From a checkpoint of a small transformer trained on Wikipedia: untied embeddings.
Each number is 128 + 24 x the weight over its row's rms, rounded and kept within 0 to 255. Layers, rows and columns count from 0. Numbers have three digits each. The size before them is the row's rms in percent of the matrix's.

# layer 5 MLP gate, 704x256, rms 0.253, rows 642-703, columns 64-127
096:131153092170147158114146107130158130108114090162119138152135110103116174142139150108111110123145104124123108113099140105112133131158103110163144179137133148139104107115137127147132121140126140
102:085133142127165092138119132092153097141124112111143147164110090145121126099140127103109116097124159111130143130148091173114104119156089155122088127125127149129112111150152142164176114125110095
101:136134183117140143123143085147167139138133132126086119134120092160134140099128098150161158115069133099134076118131135158140078101138137130111122118134126170117119116074143117097115125120120096
098:092133147121153109089142150173093113134126123143113103117113150166120151136137126118100076105156155146115147143143145141131140079135164140077145082144109160097131187128113129115092127109125110
100:106123136161130127143089170177140139124109138171120147109124118154096181096165117101145107116096122137109128144110106145129115054101148122099135112111143158100136156149142141179111141179087084
105:142115164121151117142097134095139152096109128163050089111077119137122117125110106148120169128185129137133104140148104102147133187143117129131138164131155111131169125107127099160159126121114131
110:069148127120063120121154101125139140125134111117197133076129146129105091131103133160102145197126092155095123142143125123136133140115113106132129157088122128096145156130136141149153118132090169
099:105095135105116111119152176172109127129122128121148125147119152121135144110120121155171106124145129147156055145114157142134139124151132117116091164118087130138148124161142130147125146142131091
093:099150100089123123163114146124139105160110117127166143144106110148109118132122131122086114095151121120153077168115123151100144122115123107120097149161132154125103135144095166153075100140130137
099:073178127158129119098140151138135123097143178185099130143125149119093145092104127140153138121096152146126148131107159116128130110117138178084174138133114128048177111098110154137133116128118124
092:114128133133108120106124189147108092134128148116148107134146099143151151125103101150133114079117172098126116129159145133123115134111134128132124129123091143174126095140103109101100121165148126
101:115124120136151124112139136153155100101095148159147165095132103101106124098110126162123109119102143137161131125116125108106155124154135133129138129148137137131124127111171102114136097152135101
098:137132089108097108155179159116113123145141143110088101138149162168078136142127158141152134130125092138169114103096085149142144095123174110168140110119070139101133120120164133093105111125116090
099:094153170147135125116110175112120135132126119080096103154074085164135106096120116136127113139113117115138136117136088134142094133083131164149108145126107145146080099076072127175096099103107140
105:159135140131133082118166091107104115100125131161123144160118165120147066096113118100147143169115158120120147148088137120132129139074131113099142155099134143110111114141115163112160121136111153
099:118107100116146104120106140132086172098148162128081118153140117160116114119126116136169117069135094082128112091149095156143129158125149114094120160155097125157125129132114182111145130111101079
104:141142080068131139091181113130151139107131125140104108095121144067086123141122095117125117189117114144146142112113092133107128102122144156161149112139135084111097149117058116150154104149138116
101:130130132149147139169094126156126108124113147122108124103147161135103194110123138126111131159134153111090105117177125109131149166151109110121104142181076115146105148135139136075096118097136120
107:110156138124106128147144134173114102109129154120135155150100111118135115088143125149083110128100096133144086152138103101066150123115121093164125099158102098130129149139148130105117143119122100
105:117138197129093143165105094154138135119076098135147125119149110110172182126142106143169138127137136080117134143118143112105117118128111121137119127092132136111144098159158108112114144149099098
102:125174112132134143102119122126128103123101110122139122114143152107117137101117121136126114111135067093144120161133128098131150099128099081091134150115137128073139135144155114135154168163130113
098:176098167149127137138110155135068120121181161172114162127157149152139141143134099095133144131137110119112138161134126137106126140158116123157188102086154112158140133164104118142093098172148109
096:098155126138174109133154131137106137072111120150088132159152124125099149132146141138138095131094160123107132118141123100141152139146141134126138128145126148105123108153161115145110116134113080
105:112107099139151100117122142140135096183079167141158191143122122163154128099130134105129137102118134113138110133102155150154127106122112111180130150069131152147124115146107181122090120109179098
097:140119146141128152108112118107119109070130110142161143175102105152169113126118120149189129084138160123116128098140086116119164125161138147170142132112131081131117128134111141134103149150097118
092:103177110177131142107187130142092133088136107109057152132172083095146167147133140124126124109119118089110128155148061132126126118125141121118114093111141127147150115149165121101108134131154125
097:110112131108165110125168105116113148124116113124133159151132124144132129150142129106112159154119135139144147117156115124076088191115149112076098116126183172114160132083131136148139174088111131
094:130111123089161120102129155115168132116102123104111171116160126092138115143131134078122111165114129103116106132159126107118111120136059128143132125138135128189147150156138170150180084153091146
102:114113090118113143158134136115138137112129099149140134122169101143132129149099139105115119137158131084103088098122164136093149167127150158155189151134111145143144089088124125137102120121155114
101:118127166105139111129065158171126108110128150125114145082083091170149119144142119102156131135147109102123153122091125126127127133125168138130115117155156127106130105118119157141171089094070126
096:155104152112125122112106108126120130129127148099129154119084120133102116102141135155126132103157161151143122142131182105099141101122090125169120091114104136152120166136137126133155158090121137
102:136152134128136096160103142098148168135123153160154124138119129139134092147161121079109118116119119150092110148146131158156121148124104154084139104121157144126126112122103103139104122162156129
096:129131180077130151154131113090096125148089191145140131157070120116135120130174073113139167142142132138168118144129158105139141110125125132126132132111130142137116174134109156104106135144145095
099:122104137135100122121103089090157150129115098123145163091127153089145164108191096105141126125130138164127137133076094128110149123160115147108092066090139097141160112106105139151112124113146117
098:118073147177112114108120131159090140182170133101142106116153109155132105186062091136134171174145145112108157155132135125117112143135117131107138128156075138082114127140134123121102118107099124
101:111101130160131115154136104109150106138130106126104104157143089119134087115126156126134138161161166127138116171128127140103102096134129080067118173166139080125121106133113157138118170120131143
100:090148118154166117096156161164173158181162121127109137160164118118128115170097151122109156129124121127087113152115155165136111143143139139124095089125114176140129092154150122129109143165131116
099:139146155147075088071137082125097098143096138115107140129131121130134150149169159172124110120132130052135119153124149124134172135123127122156116126145105124137135132114142086161123103140161159
098:082103090150118096138114163161148108107108084123129121123125166175119103126129117139142126127103092143117145191163157117135134121102142169134165123181092093113123124123100148175138108130162109
098:131175136107106169139131155092132111160092130152095154099109126137147143124139126093121117165103147129124120145121145088136124132106147137150131117076072136153124124113126112147129100149167159
106:122118094164114131165107148098152069112109134101176114164093165137145128101132123126135138120117153138137132147153154124116155169139129175121126085115118145160105106144115117164131142129097111
099:150124108099181099158140127126132148131140158127117133143140078114142122135158092152157158095147128147111130137160120132116129135125114150129126156166123131157137091089137131091144129113161163
098:151119163100163115166107135115101128175141134145142144126153105149135159149117163126147130115167147128169133162139144144137127110115136110155131137150162068168126119167121162143151113111120100
099:134127177122113079113111114174143137137119143133112131154148137142123132132132156090153170173130146086127160111131136084159164125101134177109149142144088120141142134099163104120076135088114124
101:134094088159131161126147112073101113181140068078148117167098139123114093106116130151161131138109124150170111093133116135133103105134123120114123108119119062130134136150125121097163138169134114
098:110153163167154111148191087155131137121097171138129092117145142115150106137122143142105157132101132089110105129103115118137126123154142135149099125107128094142121102129115128121158146123108102
099:120116129164126133127103137105106136097165132149164157123125120136124113135085104116124141125099126084135124099109119140157098148152120113145090130139080132104110151099121142121121132124113173
095:117148130102124141102163130150125146124144112181152119127137087091101102128106128159135149108199091152153119140141149114130135112154126160144105163149110058124191135172123141157112156142137127
099:136133113110163115101190178136102128079092129134136134114130154129156129124127136120152112145098095120101119121111144100146123155129162140128111147107123101117119162164178092106097131120159097
100:153162142164157119164117111164121116133197101145124128157149154150168099123050140163158135079138119161159123160121124119110085138106100107106123138132134143157120143094107106140160075128115146
097:046145132156104125090176167145135149122148120136075105138115113117108112137130109167106132141090123145157152156112141122135142102077129130105137132089138109126148149122133121119108141176144096
101:110128098112178117142162134160135104168075151077148113132134132130125124147126146092162106142120164120121110088141163116118159114150171121125124096139139128150146118150174116136141188106099107
098:108142154136139116118109142146120158149115143126121162102125074130066129155126159136117125156164121128136158144134099147102155123112110141135156087131162175128110123101143127136125132092153113
098:067155133107155136169146133174142116057117116151132137115118083103139156114094147125119128129126146147148141127158115118197146133163140085133093142100148103109201114128121140111117123140134110
092:155138136145094135153125150112171169119150130126088094149142075105125128150119110120119161139143123123098129125128136116136109095110158095132094156137150125127141166146113160168155125139196149
100:126130148167135133148100123174141123113146188088086094119135099099129101143126153144094147112145134135167136121104092110128135119084084140165114112113115092152154102157140150148102110094104114
103:147065128128093155110118120097120136145143096152098149150137155106149116093129105105149177143082105118139108114140145148120149148083134113192135110118092132106128096104127107131132118146124103
099:120132108145112122129121111122114107156121142118124144123035162127111126104140123127115135128125097167126126106175122124135150125152101172127104148164126091155131139157149203149134134148119164
096:109146127143108164142104129160143114132121104085101135133133123113131163075110129088089120136118142116116109113145072135141092161119108124107064128147128114115114142156132132158113155178109117
098:098070118195128154107117143133094121120176123100150124125158116114146105129116117116115158158114111125105105118054086092088159109122129125128123145091159139109183107099129103171137121149139150
100:127103140155124140102129116101069123126108131070132121129152132118110120167141139154163115119135104107165136157108124144113109152107147126132140141171121158095117121117090141137090101155151065
096:148122084114122138087142141145145114088165151164117096168159123116100132146142087120139127117107112171085127111125121120145102159132135148125075127067124109110112114124164112126149174117098134